Part of a small language model's weights: vocabulary 8192.
Each number is 128 + 24 x the weight over the matrix's rms, rounded and kept within 0 to 255. Layers, rows and columns count from 0. Numbers have three digits each.

# up: layer 4 MLP up, 896x224, rms 0.0712, rows 149-179, columns 0-223
# down: layer 4 MLP down (transposed), 896x224, rms 0.0608, rows 149-179, columns 0-223
up149:120133098121123120122120121141135134121123155123127136104158132151125135128121130118129113126139131134128143122126130130119142104103137136146139125115148130144118142135127137128099129106135120114128115158143123135116133136140133115139113131137120135112122128150138128121124131116112123112122142122121122132135130118123130105139151121149128124111123114122134118127124128129121133129126120120124126103148124127117122122113115121112100132139127135128143137127105125131136136120123152129133133129132157123103107131120137092138147121153127136128120154116124136127130121151132128131131107123149149118118128155130125123118143134135143108148129142139124098137150131118121126118129
down149:130134133129120127129130129125133116131127123124130124129115113130118126126123129138132137122126122123127124131126125135131117130119125124138127130128129129130134128130126127126126121131131127123122127124133131132132126129129128128131139138118131133127130130130120122128128125125127125129124120124119133133135131132124125141130120129131126124135127129128138132135122123125129137134127128132121129130122129128135128130117127135128131133129124129134132127132129123129136124126123125138123126135128125122127129130122131138133122130126131129131133132134128134130129127129122123131124126124121140126125126130124125122133124129130128127125126133122122131129125130133122127126125
up150:138181107120156141068145162157141136153166128154145127132172115098168092074088092078161136158098135122154126146164099133129112114081153128182122122121153148131092098178114098096147117125094128069160149134153116142095072099138157114141139169112130098106158085173167112111148129182101143126146144125137148148122065090136115142122085126125127106154147112168123139165126133122120154164115092135156084122167105084107146144110113101079096203166116117092139159141153129082097150098078109136143110115127143125113088103152118135171097155169151150151191129128113160087134109207152189165103138105170149073117105112165074160106121103105175142153138157068130120100079178136114125096191
down150:169065137123142149104107135147100153130141139141144116175106154097163135128134134128023139079102143116090180168148144127107185148195154121131148131111113124126116089111169168127082105131146133140166103155153179126107119119146140132111154125136123148108135122080108193102138089132150110113140138136131092132097156131121143152128148142041160117059144157154119145104142159111102109152134146121121143162152107166225120139127122116160101113091119144159088108135089185134132086159175156131144125108095102183128121150122109117095128128107090173154071159120152084134069138105173126163119134116111095113088117122122121108163066125158134040101133098113108083110171172088154124153171
up151:155104100167128104138124100127093105194213153154180109099184144172119155114160067087109164163070146119136141106095172176157120084100054124177147108148122174132111159170105122098163166092100118130154137134142096130134107117113133133141181144101108069124149149146154113113167159132114157096141144118206103106110113126117140109071156078152114114131123160106110147088122118128130126120106184159153171088113106172162122086126116139109143167095129121180143143099086137133172130116154123105076142130156110082184144139130098151114154137125162119115151149114140135160119174144115160130140101086133146090110098127142135096114136163111074053145099124183083106160082144126132103181152
down151:211165081138110115104107113099123143131135115117089128155096151125083109128128103134127086164107089156093114114109156119073176131128146088181128151137095147137128136064172109116128138162147138109159130130071123153163163108137138121150123146117176136158163126179111160128112080119131127095110063066231157160128155049124137079133114146097142086162072142060102142068146118112129126123062118158141113182191135114108159141149107117166155129101140096171131171176139135100180131097146116168124089129136198122175120171105113071140118090139092126085150148132177151175130142126091144125142142098141227100078104095162091134109126160099093164081148147125148099145090137120110065162098
up152:120123089168139155132129150104126147075140091132133132098132168143128110143096152099141079101153149111112164131085101181091106094125105110074139155071144102039080135118167137084146136105141118148157154140076161107132130097135134156135135130136094144135120106160143128184105135117091089115153142099128105137116133112107166118112139147154149120189153162158141109149100163118130146121146129138216176102146155124112174168141164120130120094173151201138127120147146110168135110117169168152101126123146187168186095117149117101127145141144202146169090126137095119071146123174134105143153127118138071169087073118093108084108142103100169115122117170115139103153155109130134107109099
down152:123045106113111107113172064141152141133124176128116087137115138167136150126106090163100080138132178125085169155035121104128115143127073187192188155105096187127214086123136110116081100106111123144113110050098134137124152093095108139130111137102118104134156107144122109105102156154094141155125072135127128092104135112146117138179133157164127167153097135158148114165123126115096162112113065180117102138146134128149118122114107148145097142141099137177145151167158100069119112162084137105140104093118131146107168147089107183135134124158115113139151112131138182190163092085125099141096134165110152112124085115187174138137121164177155075173114150134065126115157144182133104145143
up153:134111100105175113126177103189105103135122127156136142141091098142124097111152112094152140124124105097169152069126192111136174079127148140178124117115145094124135152138144143103137103117147148170123179125107120115067118144146152157121123128137113069132164095148133100124093101100110148125146133143128170124107129125120091146182140057149142172175142091177099170174178149081161077156143091122127179109084129098128134124098168124096102157164112106112143140139161134137173100092159114088085123126181126170164102088135135104125158127141141153111134159143170136154116076112121104090123139099106169133130074138158105156123154145161140132097129121203129096129145136095149143145127
down153:152127150144093149143088135132102138072102165067165079137131093146149160130144137131103100127104141106125104090072168069100129140076153122120151104122057179122148110120154110142094123191126152114129169096160159134177114137127208102117151077102150157133078108097114157118129154088110131169140136164116170121193108104119126115108143119127125121119093124113077168106107135115083151125118083149137114160114093138138158079144144199132171098104123116108184135114114137174124096190114114114161130078149162124115102135128136159154141165084108114106172084125127185132111158161145129123164157112104136137138162154196116136075090159172112125140078088146145145122137110181125173078117
up154:127125100185136135118135085136170119150122096115112155137134149109142101167121137147135139172173137143159121110177136167116116081130161106168109139065129125142097111091146153174103134079122149172123155145107143175090077106122151167115126126115138114123119143144134119131157140148095134114147110156131118110103135128169131113123151128119054080155164107118140146077156155111142133117135168096148084131160158098112100119117149105111148089161138176110039129102121162092113183062140123125146117112132126128129117135112157136157142123115112163143125134078114151142139101092140121117101133129191127123156155110166154151135137091106170111115081122099117106123182154096134147137130
down154:149140143147179111128127150137112117125130155149128140085129115165135108098121117160133147080123115089152104125111098113111137152123101141128148118129124159145123135116154124099116173121147108096138166180138133108191138136143108118131125128142150104104098119125136178132137155123135106152141132152096128160123131129107111178100113134057123141145126122135156103141087161125116127130119111101132146199092098138145158121151127108127114123113107067165127118102148133184141107167150137110134112098093128120126133140125115116141115122138116105150130146179117137123110124125120090143137128106130122083162121138105122132124143155162144130122120125145098122140131115104133147140088
up155:111134131119130111132134119134120103140153143125129130116131128134129121119122125131126124126117121133153146121120145125118128112108140125132128141131140137123135134124127133134119135102135131117135131133128107123132130112141132135142121118158124126115136128126156105120107143111111136110129119124122119131103125120123119129139131108140131130132114122138134145153130141122119119131128136111134125096128140139125125124137140138129128121133130126137117127117127135142133132135141130136125134129126145136130098100124119123123121123126132117115111138123125110142135115147139141128113117132142134132124131127114116141116135113142141111124113124116092107125143144113122141129124
down155:125128130136126125121128126125121133129115133134125124124126124131129128131131145126124123135120125133135136126133122124127131125135134126128132128139121132138135132132138126123128126125127128125125128127126131124133131128130133135128129134124123123130133124122130133122126120133132123141131122130130116137121134127135133124119128131126127135131123124124129129130129125136122125140124128129127128131128130130129126126138125122129128124124142124131118126119129132129130116135132135134130124129122128126129127140127126141124129121131132125124131125130132118133127123123130123124126129130127131129132133119128127130128135131129123135123127120125139122121122127121123117140127
up156:123136149130118147114117160120132156098148102156102116104163131187127129132100117086116141109139124154137149130144175167146125152175096097136156160093109152113094139177102103135148112152102168117143112153144098164137111128191116110121131099114117150113136053159151097113117128173146138122179075125142166142076137090100152093152127104128135123110089123137151132132148130139162147088130105147162142103156147065093148130143137158150009113081128133132159121058181088131141162119128130167128128146112108091090094153154132176075125102139171081100115181119109166110179095217115163092125136107132131108115129126130076111132143116124123118128106120107143120116099122138089112162198
down156:141150144075129130164162064114108100166109165143080127152066129160122148143098116152137062172163131130196127182118153111135140123127157089137150108150154137104148133180104122107050124175113102141083125130170085154121143138153108114100070111147110099142100152172109162139149059100132084127095147119131091136123167145133101149060124131065173115105133123144116165136110091104121119069127123119105175199108164170100093154124172098157120092097142125115111120118127161148133113130122119065139200090123114137179153113141084112141138092134150121156106165142140131101132104072148123134113096118166098177181105164121119147078099109141171135158066139119124145154123170118152171130096
up157:133086142120118179149085096145159123142139135095104099090113147123129137124153090110117080134108154144138089093157116146128122138091134184135128112134149168162144146149148130093126110107142143112137135098136141169096083117148151086107142154104112116135137125134160115154106192098128127117149134109174120152093113155114127109081161111141120104132132149144111138167150149089133128055169088132136188121156156108126090140137108124123070140109170184144095113106094143125099135150107167209124083142109149096150110093116189137153189145139169100177103152080113133147143152119110118133152102149137117161102112135165105108104136153096127088105159144174093112152104137131110105082180
down157:116084140165131156144130137134131107117136106120134161084130178162122146110089134148086148128149141156086093134121129097127173150157106163108117117124135077120131149096153101133152074128153140149103111102142154145088113076106173088117125120112227164154100166131087098112123138104064153161124112058197153139147108108122121174114111121119096156167144054075093112155156102111091141145139124140119134227104168140167140110150125118129191132092145095149132120156154165162163090117130097126126137108127163090119144128090116104114135116106097106136116140144170122110129115141135099117143146132068101126101138129144108111120128155129117139106159160129136128143153189176094163128138
up158:096156123205126100092133094145162120175166136113076113098160150150145130150136078060139121142180111125137068160165166130139114142093109112125134131121205104143132127150125145126145116097101158135109149132101055143132065108141079162100104160137114131113159083121117095123104135097094086125091147172105107131162119127136165077128073117126122116154147121104172159147185160090125133124118172179126122115123167120107118140113148166135146131162156101131137133140123136155150131052111113154149119124138122142127094128122145095093151103160125129188135150110112161131116148150108128130125130106074144115101152150180092132120159146149149105159146095161146113125168118117158113145140
down158:122097122108148132143124136141122150136121142131187139128128117099177117134084147178140154122132114141138092129104137086077141149139122130141101086108107120100144101124140143122111110100120114117121137116159124112159151125104123156092147140172160108159133130147128114119148087135099159150108116103163129153142099157121152164112169147137152156113131177153111117103097104132102137103131146118113129186092126133143117087115151109164104134121119123155125090117114156148161095165125213080143113108126150142136152141148117130127113119140118183119065109142135122134112105135130109192110120129156100117149151158131113089129149138120142165144114108091144115123139097115124131135027
up159:152143100071117129163051141121146172135132157085141146135123133110136173115111144114068065149133122103165124165116137108155151094133184109173196071123094153113149103135080066160061146100199134138069167138150146121062151156155123143122159081133069062087129135130175134168185112080098134067112146162069098050138079144121154139131100076200163164078087094132145110081172137123120119165085154161184123086127087148127105117142127083092133152079161073058211152080099114161163194125080097147120136137157191119138092083106165152174183120135187135111122108158110124082134116128175118146125088092098127157167192162130138099116164134071155129074142117122126110098111172124095101074171
down159:192145100118097098115107173133097096159106134098070109080106146154138087064099138148061098179106144091108091185211089081175113120161153168142085080174103150110145171112100151120138141111168092172102182091130154149099130111174155126175106054099052120109111089168107160127179124081127114100066073078130078113148160141103141088180089119218133172178073185161238051158205000116159115107077133204116116122127169105138095106123128148099166089116153114143186125116091177168140159097108056165111143125157145110155139143085180158177186105086205074142134115113111139166152135113130111098112118098090138094136165159124116095186108170145158164135192163093168131119045159166060142103213
up160:121145125137137124101122125134147122110129133123126145111148142122131147144099117112104128129130139149145109119128127154145127122142145151125119123139127117135113130149123120122108149114115133128130131138139141136123140105151114138124119139147108119097139142146158129159139153134112112114120136129104115127098132133123144110120130116129111112126144133144093118151154135102128139110113103089136136107136160117115117131086121130115100154124139168115126135118108156123129135109133156128112134136137149136125093115135140095151162127145152129103121140135114132134140116127140129118142122142156115137130131149126110108091132093103141138105110144149115110125132138142123117124139
down160:109129146113140136139115120145132123124108125122126140138133141130131126147125126121126114115117111132129128115129116113134129144142099132141134149111139130132152116123142129124141130101132132145153136120132115140124119137130146131116141100135136135125122126117128158096115162144139112131126122125136136138137137115129137140131119115063140143134118128117124127120131105133126144127126114127150115193122144135126144114115130138136128130134137121122121139151114118136138112121136124142145130130113139111109133123130121134116122125107144119132125132137131132129125111128102142110112125132120130147129139136124117130123110136119132159111114139106143124118123121121121139162126
up161:117131102118134126133110130132137133132135130121139132134150131125106137143112116119111118118142161124171132132136123136123133132123142137121131126110123133123110127122123135116139127108103135107155129151139132153125119132136099132149134125139133128120124135133151096131111151142122128119118135129142117133114122139141130122119130116145137131152143129143113140153136137123137127121120123131149130090122145106093121130112157133106115127125121135139128120123128141119129133114121153115128134113167142120128090108144120119132141126156145122130113156139127155110130127131138130112160134153139142146128113109126156127097136105115122131137129134159127101139135149125120110125134
down161:128118125131132111146128122142137135135115138119122127127125138131117126118136114133135139122139120130122116133130124130116128122133127125121127142136126133128137127131141116133130116122143134115128129117138135119130129116119128134126129150132146144115114123128118131134125136141128114139138117129123129132125131125124117121125132130118134137128141139108125124125137133131137124127128126134141128143133123138127120126133127120130139134131126121114127123143130127122129124136117122134113126134127119144131133128132128127140123132123114132134112132131128122112132133114127106121123127142133114124118132150124139130144135138109116137135142133131128128134112127120129118138134
up162:156128135125193143121187101105140148080118133087128133134125142142125072210186107125102136103122099097146128107186127132087119122143096119169139165139113074120142143100050117169117178071134193092103112115100164135063124160145132126155152111144107095096117123122122115115124207183119164118149156180121125107084127133162106145141127112186122128129182146164120088131127144079161103130197130074130138107126116093130117111144176103102167112158153088079146139162106122128159149139155129129098120106092132140095120126116135096103182104178100143158075166114151150131162141108091140117133111155131163130112145138087108077142151066118095096165120098170078098145185131074158124073103
down162:093168121143173058140137119123142179125117105138075116126082057213085120125142082134147160131106116133201124151113084083146132080148146104148084136143158134137192119113093124114110165150162130113141158136105115165120142117144143122182178104091017110147126100099082174117158157105169135129107147169116122146132139117113120131161103116134153141120129138144140165098131194129167157090102144115138152215117096111087117113099098117150099117131103095088132108090152097155141127118133087131138103156120179126080068153145121125136155170125183108145148158140086122132109120156098112136120157140088134178044121087143129160069095137129130157143165154119171139148071117101087132151209
up163:131121120123132149125113138118125119121115141138130126127158132133123117147137126121133150140119121140147117129113125130126125104139139142153131122106144154134120152142126122127140143124122114117143128139133098131100131111155115115120120121140121122093109133136127123116123125104128145129119114157122112125109138137122128132128135114134141135145157137141130133131154145122132141116149124131152137113128121131096130128109117116122131134123120144139143109118132143143122140113149155139110129111139154126127126116132121107125122119147163110129124148133137125132114134133119134136149124135140139114121136115124125131123138127140103089132130142131121087123122140124120128108135
down163:129134152140126129145131121133131121133115125126137109116116120118151140112141134128120125125114119132123118119144131138123131152134113116133130122121124118124141127142128126142114120128126127114141136135133140128131135132130147139127133121131126124138130147129116132136134110139133123117132131125129127129134133128125123130133128126139121126122125131150126128123120108114127120143120127131122138123135136125132128120136131139124135125124131146122133138137123134123137109130141129127124132141120114121123132133121124138121122133122127121127112132131117127127120128124129115130119127135112128120129118124113118127128127120125131121112149124114129129122130121125122124130120
up164:074155091123120149100123100143132138136091110113114157144104112177130123137161138148101166092066180105176149123100066143090122119044122152114172127107122100127104120120075147140130209117131134133106116107134113094135123160206134109137128136123078140147114170161170110099201128145080128095130169156159157157092130151139142154135140128170139099160139162110146150094154137105088142093186131072185151103137157118143157074120125089123135135129136114118079160100144157123139130133185118129154117077123161151132119096137109124108148020074159153093119119142158098122150077109086118131137108133089070139112145155105149160090175135122176131133131157124153097135106110149115105153174
down164:157151156116146170191146150121135112114117117110191122116104165085173114146150122078101067095173154151104123068096105126144150159154102081108203183132168094112117087182131161133152080121103136152088124136081170133155119094105161127059145149114143106124106153110092080123111119130109103144084143143131072132144146073099185054128117149119138174134056125081107150149113054149095077109122109189182156120161107116183092136099090168139084134171196092157170115156138137126123122123159136134183116148142167182140103127069162157120161191124158093116105113172179121166117115142127117112085231040096109148123138085157144132184164129113139143067201180077145122102091095069152084098129
up165:125126133107131151122133119144141107119142143118126126115133127128138113117110125116129135137123154150139125109132136145117130118096127150142124140122129110120117143150130116143129130130138137136119114138146146137128104116141126114147105129146103137109119152148134133129133141128115124113128135142139130120104132149130144139134134101140129106140127123136118124128123130120141143131150121133142136117139129113103126135098136128118095112119133148118123123117122128124126122130124143120114114137129131153127099119130143112130136114142144114128127118143135121135136108145143125107127119135128125141122115134121122128127149106131131124140122117141094122128149147124122136102143
down165:135117129120127133123128126135129130134131130138128131130134128137129120127131137143141129132122128125134130124123133132123133123126129117131125124132137130123136125145130135133133127126122128128131131115120126131138129116123119131134126142132129129144132127133131127129128135130136133130127125127128125127130121123126119118128130131136135130125121130123125129126125129137131127127130124132121122127123122124127131129123131140125130126131127123121130137133131128129123120130130128131129128135118116119127126125118134141129124127130129126125124140136121138131118119116129126128129131127128139130126133125119122136128128129125125115127131131127115127130128131126123136127129
up166:083138097115099126115109201143145122092123121108202165119123143128142136150166150149137157113162085166137148106120154081120099082135089135120109098122112136118102105140118118137118160140147166171143112189125145156116141151147141140097101119126126169119086195123129140120132092129059129107150159106138130099112177097157121125104106139150110171121144078099129126140118141122116155202153184124194103085101100100120204084161102140126100119125162108141114123119094122132124109078151171128122047104132142127178129095121114082143077123180150127088161114128190127092171132177148201133143135138167155160100155106158168096158129153131198149159108126096096058115124193114125116107191
down166:095107132158183131118129121120096167120140139138150126138138122157152134168044173114076080109096087130183140102088157100162149126089126131074120105131097097146189152144129110075131174050092095131074114119113107097060124158095147203067148108225131116156077112123121182088134110207129056114118143122168089157122128106148143132092139162094146113109145107083107137063196116201173114104099079070145129138112039094120128077123178175170102117133144119133181097100140219109104140155149092104146181146141152127122136171119079203130121089111134128115110136146141155154097157134107138093086161182088112114206151098145158132162166119147125131130081076119157174145153137087255184120111
up167:128126111121124130120126139119139142117132124119124119133152126137130120141144099124126120129125134128160123135121128133123093133120153121130134114119120130134132141122127138128105121121137136118135135147125114145142118116121136116114131146140108116127118118126131116119135153107118119124120113136134133116110118123132139111131119111127121110120138132123138118136135151104129136139117115128134140105130131106115113131119143123133109145126121119114119120114124116144149139131132137123125116128140147140155124128112143129139159102128142132123091147124124135144133106133137130113135118123127136142139113148140132105130125121135152107129118136130125102132145139123138122131146
down167:137125134128120124135126127128129130134126131129124130128128126128134130132122120131126129129129126129124121128133127129116128132126128126124124130124129128126132128131138145127139127131126128130128124128126130128133127130131133126124129129124125129129140130130126134134127124124132120124126127131131131135121126129133129127125123128123125129127117129124124131125127127120135124126126134134131128127126124120126126125129135126134124122127125133123126127124115132133127128134132139126131121134129138126121118129121129129129138130133131132133126126125125129130141129134127123133126124126134133136127122127136130128124139126136132138126128129125131122135114134127130122129123
up168:104101049107120141102108126119148194108144135103102118127130119161155134144107116050085165136137120112167152121172123151123094125120151146128144117084172184119086159136087137097160140075075157136141096168119153115114119118149147092166089158130143128118142129132119105127121120119059139140192158120103172100069105111144136120158189127166176103165139128104146134169086175108132094078165146131158141102154179173126103116142109141094101159056167115109093138093129142121098120127110138085155112113148133116092084097105196088127150109116157128138059141077138114137115133137139146144159150116108133176116119158131114136139132112159105120123084110143159136102108118147078079184143
down168:122126083071132131165120064158133139120102097101200137110085166096110135184158125129122137047128158125137107122119124127127139202136086138122125141132129132088108052088140185111121061139117134163117131075155126144102096149106123096140144145126126164146144127147190147107141154123123182122151090119135141129146144083133038134118127124176084122137091138105114142126090167113120151183136145179140140045140123132170141113134070135115141102089123132175113165102155152157161128141156159118065104152118122095133112190089075186145125116103184141172125037116111100115153126107157130180116091095126140077129101176156128137181123124173128166091158109093148141082160126123107151135146
up169:110115107129119125114151132148130125125157138120133124143129151150140117129137099132127141116133129119124137144126141148133122140127139126140135119120129134145125136128128112119129159131140148127136134138123108153113123114150117138146141139134125153099113105130159126132127125104130121116130136125133119129109130125135118131119158125141141131142126129145118135124123126120117126112131123125132141103140133124100141123134121129116097131125151131131132120115117131130123137107136143125121128136135127131139115120142137118144125107135134130132124125138123127123128108131146143107129121111124132132136124123112134125124132122128140099132136127137109112134127128139139116113143
down169:132130124138127136125119147121109129121119125136125135133126120138122137128140139142128125132132128132118128124117134127142135133130118131134117123117121135123135130124131117128127121125133123128128126122134120117126124132130126125121119126128141130116122123124119124129135122123128134135125137127136131120128124148132113127137128129122132134128129132118145133120122120132129123122139129122123134135134121135140140135126132129126135125120127125128132131130136131130121134125134128125126129120122125124126143138130132119128131131137125129121134108118117131123123122126137134127133119131139121110135134142127123126128123127146120136148125132130125130121127124134126139129116
up170:123129130129111124126114162149142117153138134126120134142145140131155142130130122122114134143142124129145128125121145137111132115116122150140130136120129132149115159134129132120133127127118144136139117133143108124129129115135132125132122122122123143110134126126136113130148149113122119116120132127126107123125132117135136139118117124136120138129142118129122130119120129136131141122143116135149141087157128120107126133110148138136123126129136154131131134107135127115141153102123125107124110135130157126135108103131121126116134121149148153109134126122140113137136111163135141123128129118121130132120113138133132129122153115114138112138120124137123095128140139130138128137138
down170:127128128129126128122133122120133128125109133134133116135126142128131123138139129122137123149129134133129134127118137115123128132123125116129127131116118109129130138123129127135125140132127129131134118131138122116135125147130146126131140115139134139118127130137129148114111132140116136129132134122129129125131139135134128131123121136122136119122135140110145130128137125129124125130132112118132127127114130127115116137123140121124138122131121125125136123127101133126132128130136121133131122129119131127129132109132120124141124131125119132117125138139127131128134138112130146127142130122124123125145132121115135124133132118133140138126115128123118133127133118101130112116113
up171:112095124118094123136163134144110128106186114096137146142121137126094144167155143111124100142115158115165174104106164179128107036077130123111148090182142074116114106116154107176141144107063134115109109157099122145128138108181142155109123118170101119147144092125151121127133117143126123086163142084119156129105090145154113142147114128165168160153130119112139156114116136157087128143161098144168102122152111104099138166153170082136137161109135118145139127148114131119148185131113132114107108108142150103147076107159130101120153125122120102089156118162141107100112135113157145135137119150147132152141146122128174133141158112034165096123111156144104086140132178099115088122188
down171:155147073130111115142112156177098090135139143136125076168080127085147149106096126089136142150156104120142074109137117095155159085193154125123114127110095159127110123145102123118111115084135108167104128077148152135085129103124164160169134099105109121116152172103144190092176082177133136137139112087133108097168149072161167171094120140170174184121080090167167094088182036148096086133139137119129156168137106106095100117168129146129157113160142106088148157110100123158107175104155119151134149115185125084160111134117141154106135130146118101114133116136087116126117166145102188147163138100110121124158089139128140094123102124127090117120119173076147151127120152143130140124187
up172:170111104120131091071118133137137142144128124124082142140173122164082166104152132146158146175127087138116195123125131139130103126158152128100106156103112136128079127111101141179121144122127100137145150152095131176104146138135128139152132085160125152138112102149141110140074126148092168131085113152061148131092122076092175159182166116178126098095113153156114121125150157087141146166092125069164129112092119080102115137086144143063046114104136106117083139150187166142157121151132149129077137134141141119163144094159113091109097101120129120135101099094138169165093110129073103100132119102110153156127078176084200152160130124104175151101216115163152112109109167101122076158114
down172:148135096081067135094128150120140194169117140130131140130128131125142166129131159134113126178132127119115196098070188142121083136163083087085112112072131128136117099090136175127155183128091107185117107108125088158122169129107115165103124113084171064118157137137182183155107091128114127147084101156100165158098153154050107164085132143144147104133152134122115120080115135124145121138141097098118100143099150113153142160104150166121081141128149138161156138157179158111151117133121165082080159147123152126104177168112116097087079157149144191100128114103118148149106154100133082142160117128120139165122108153100175147123158095140128155110079105133131173105077086118144130118112
up173:138136115127136133137107141158127121123132135128124139146123141150133137138120135127130128133141146119132128123138120141107130117109164141129128131133160141132128129135117135133106151105132147146126133145142117125114131117138127136126118134120105119129135119144159124116137153122118130118134134147148139112132115117127140139137117100135133115125144113132124132125133149141126141142148129120147140114132144121116127152119119111122107129124149122130117125112116129115124146114116147121111129126132143152133107097112135132124124115140158132138122160126115137134123110146139127121123111115134118142125117121139127116120135116107136122130132119127084129118146129129124101123136
down173:135135117134142142129134138133146123116131130131120129128126147143109115133128137134131123129122123121134141128127143137148125129128107129123146127127127124126115144143129124120131125121123133128120134121138125124117147117144146141142119122143124139131109131141133135126145124130125121127124102113139120129125126117131139119114132126127110125129123126122119134136138133117130129136117122124139142123120138121129120131122128128116138126115126129135112117128127128150132127133133122124114130138127134135138104129121121116124135115136149127122133123123147133114128118126137128103129130124125116128127119137118136121138128111136127122119129136136121121122136131123128142144130
up174:123137114109147116108102151135126128110156154150118117117131156141139127118147117122131109102131130117141122140138136130128133104126167139163147120116126150127121139128105138110134153120131141109122149133126112148126110123123104100169119146142117112116114135126169122124142133110137118100141125135122121118115140116108135127146125110149118112141117148142130124152115141125122146113132140124128124102155133093108127125110119115104103115156117155098122147116120128125138143140136145120107143113142135120126124094120137124131128099144135126128102129123135144130137127126138128110132134104116136154114126156125130119127151113104126122142128141136098132140137136119120123118155
down174:121127120142125127128120131143123131143096128131104132118104125116114148128135131168154127129134164153123103139140118141120118108121135124132132141121120124125136133128123121126111133124127118126143136141117126132142111132140111109112122135135135139126137142121134148131126122125132122131125111140142164152154135122126122111126129119123144128126120124126124117135148134137121125123127097111135091133120120126110135128107140115136111127125112145124132120136133147135099127134137092123142136124120142125103132138120142115127113127120149133114130139124143126150136122114145127121130129134144152123109124127133152128158116134138118135140115129125125135120131123122120114131131
up175:176126090143136122121135168132138118129100118114114145080176166127123137158121092125085161111110154116137113112114115103100151000145235121123146111143177121114124104072149119143162111129138082104114175144151115147083105113178073080159085090133107104087146109175115103159045136110097134042112153124135144070109073119127148107157128123147114112166118170136143134124147119109082167140122196137141142124158122116041155137126144109095129138135141088108139137049123129190151112109135154221063090108206215166151085104100140126172142105135148112128059119140155111136172109162155146156116086122128127141130117159109132167167228138166153145118168170156089137146198157142076095093198
down175:137130103120125100122102141150129111132098068152117156128192120132096127136101111126098141117142131142029109134080152105103191109148163114147123149125123144095111089082119125172176112125152130098137119184132123085121127126183093114166132096076159132146125131099033067135129158119109149133118133129142168126140112146142151102157097138070151141120114134112161160139111005140101121113115131144080133255133136131061145110197121138146172105152159100129133113106147104137119123097121156142097125126069176146126155151128134145159151122126099099128106103149108117133127106138104129147117102122134132124075115118137118124152108133148131144123114124116130192152178136125084130154133
up176:149135093152115113170141191138138106154127117133122116138128160071183152165132060105136116172122108114118153128144189136128132076112171147152175127146129131137081153129129131123121133155125136104068135127173141173092148098139151098123100088130084134073151140182124146150157119125078176142124132133131110058102140166149140151118140145122145152070143147090131104132111133117127140127167148189130105121190106148089103134145136132161093108097124167107101147107100120128073163126100181130129100048159132133064109058163131112161173123068160094172158152145108063089148177144182132081075103065143153141116109117146161135101111121130176128149135159103106097069102178121115042163173
down176:098197139157150141111131120124132100115161133135156177102172136151133133112146123123139147117131108133133136153067086109061124127104171159165086140134082130124149112136159133124134091080112167095203095098120144147082105125146138147078142136100103091212128126151113128123164152163140136073119134125148175180128122089111106164123100137085090116162108082135092138111141127134124159151073124137129147255166120114106132144160088105132172161075127145139115163138195113121153110149128126139120138154076167136133199164124139145109092165164128174136107137127155142120078141124117108145124118135104088136109111139074099096125136138078086082061101103112159153122147113141107174099110
up177:104120106111140137118134125131128104123128152124120151135142122131141134105124110125119114139115141133132121122132123125140144133118133137129126136132141113132113122135116124134118145104125152127129129152145110134131131132142121124141127137144128132116135120156154116140128155120113131115126124129134133120131113126120142140138127116130109139127134148133128132148138143131128132116136135127123151114122143128119128140127143133122132140118137146142129135114138118121121143112138125123104133129155118140135105099138133137136132120124145153122115136119126113129133129112138140135139117140117127128120116125138133121129153133115125115125118142134103109126120128112125108116139
down177:132125131128121131128130123129127125118125132132130132128125121128132125132126125125129123127124122125120123130128123123131125130136125125126128127128128128130135122129124129130132130131125126135129129125128126126128127118134125127129138132126125127128126127123126127123125130132128131127128134126132132120125133130129130133129123131139127128126123128128134129125128128127133127126132130131128122126122124137134127132136126132127134134129128121128139128134127119127130130129125128125130132128121127128114131130129126136126125134126129131130132122131130127128131134126131128139131129130129125129129126131125122140131133127137129131125131130128136129132122122128131130128128
up178:113115117130125129117117128129147116112125135152127157137129140130114122142120110127135112133135146115122126107116133127133137098116164106133113121132142119124121128134125149120125124134127123110125116114143096155102117121133118109141144123147109129116093116160152104127129144140117112134104141128166135117102115158119133124121114115128134121129134127139121107147114169119139136094152121106139121118145140124111140149120130130123132110135132155112108150103129134113137140118132135106132114136132129142137114117151126112158146117124134136148141164143113140119134121164140149103138110124123132137138124166141130108124114112118140111130116151137092095112149140124142126128121
down178:141124154141149132117129123131113146116112120133120146130116131149114118133150128137128135127137115132105123116128142119132122130157106139138114132150118146122124157128150116146133130106128130138103137133128125121129126131124122138131132129117125112118138148128125139116124157123138119120122160130143126140115137116126108121138116130102128128142122129119123128113119128136114110130140119138120126140128131141121135130143145147132112128118151129128136138144112133115120122117126113118143124121131136125143135131131119103129142126112133124121132116146118104121128152117132125121124143127108118108133123126142142112136134114129143124132112121125116122126120124143135161129126
up179:139152119112062098100084142131105124152176163107147121110223113126118161122107140130106101125111144165138123191121118130128074134078159084145116150092140174127088129188098165137154164121119111093142147121145133147114122140128111105141119140102124148111134093130133091146151120103139147119141141148107122119121108130125126167110114127171100128148138145122137139128122153174161139127118171097148107118092141111130123154128158143122088110070135156133115092083128108131107130087091163163149137148147161146114099125120153149151123139125163118089115152109103162141152099175125178120133143132136109114100131174109123107129149142129168131151102114113105124122099189142171116115172
down179:169157118154123123124152173124090057131124107156146145116103081167099149117130157093154148119114088129099106135110138107132108109106115110099111137089132148150144157114132151133128103172148106117141120085108144109110178155104155120170090118092102090166117138125127130132164087107131114082065128105143154098164104118130093135172133122112138089114153161152101132112157117104091118113077108119070132173084154144162143127140103148123174123134125126125140114120149145143124084134158123120120152129137144134121119159140085162109142168158176150075119127135124123092102135136131132155166210091136119125160115119122135139132111133125140172121165149151139152150105123138151144104120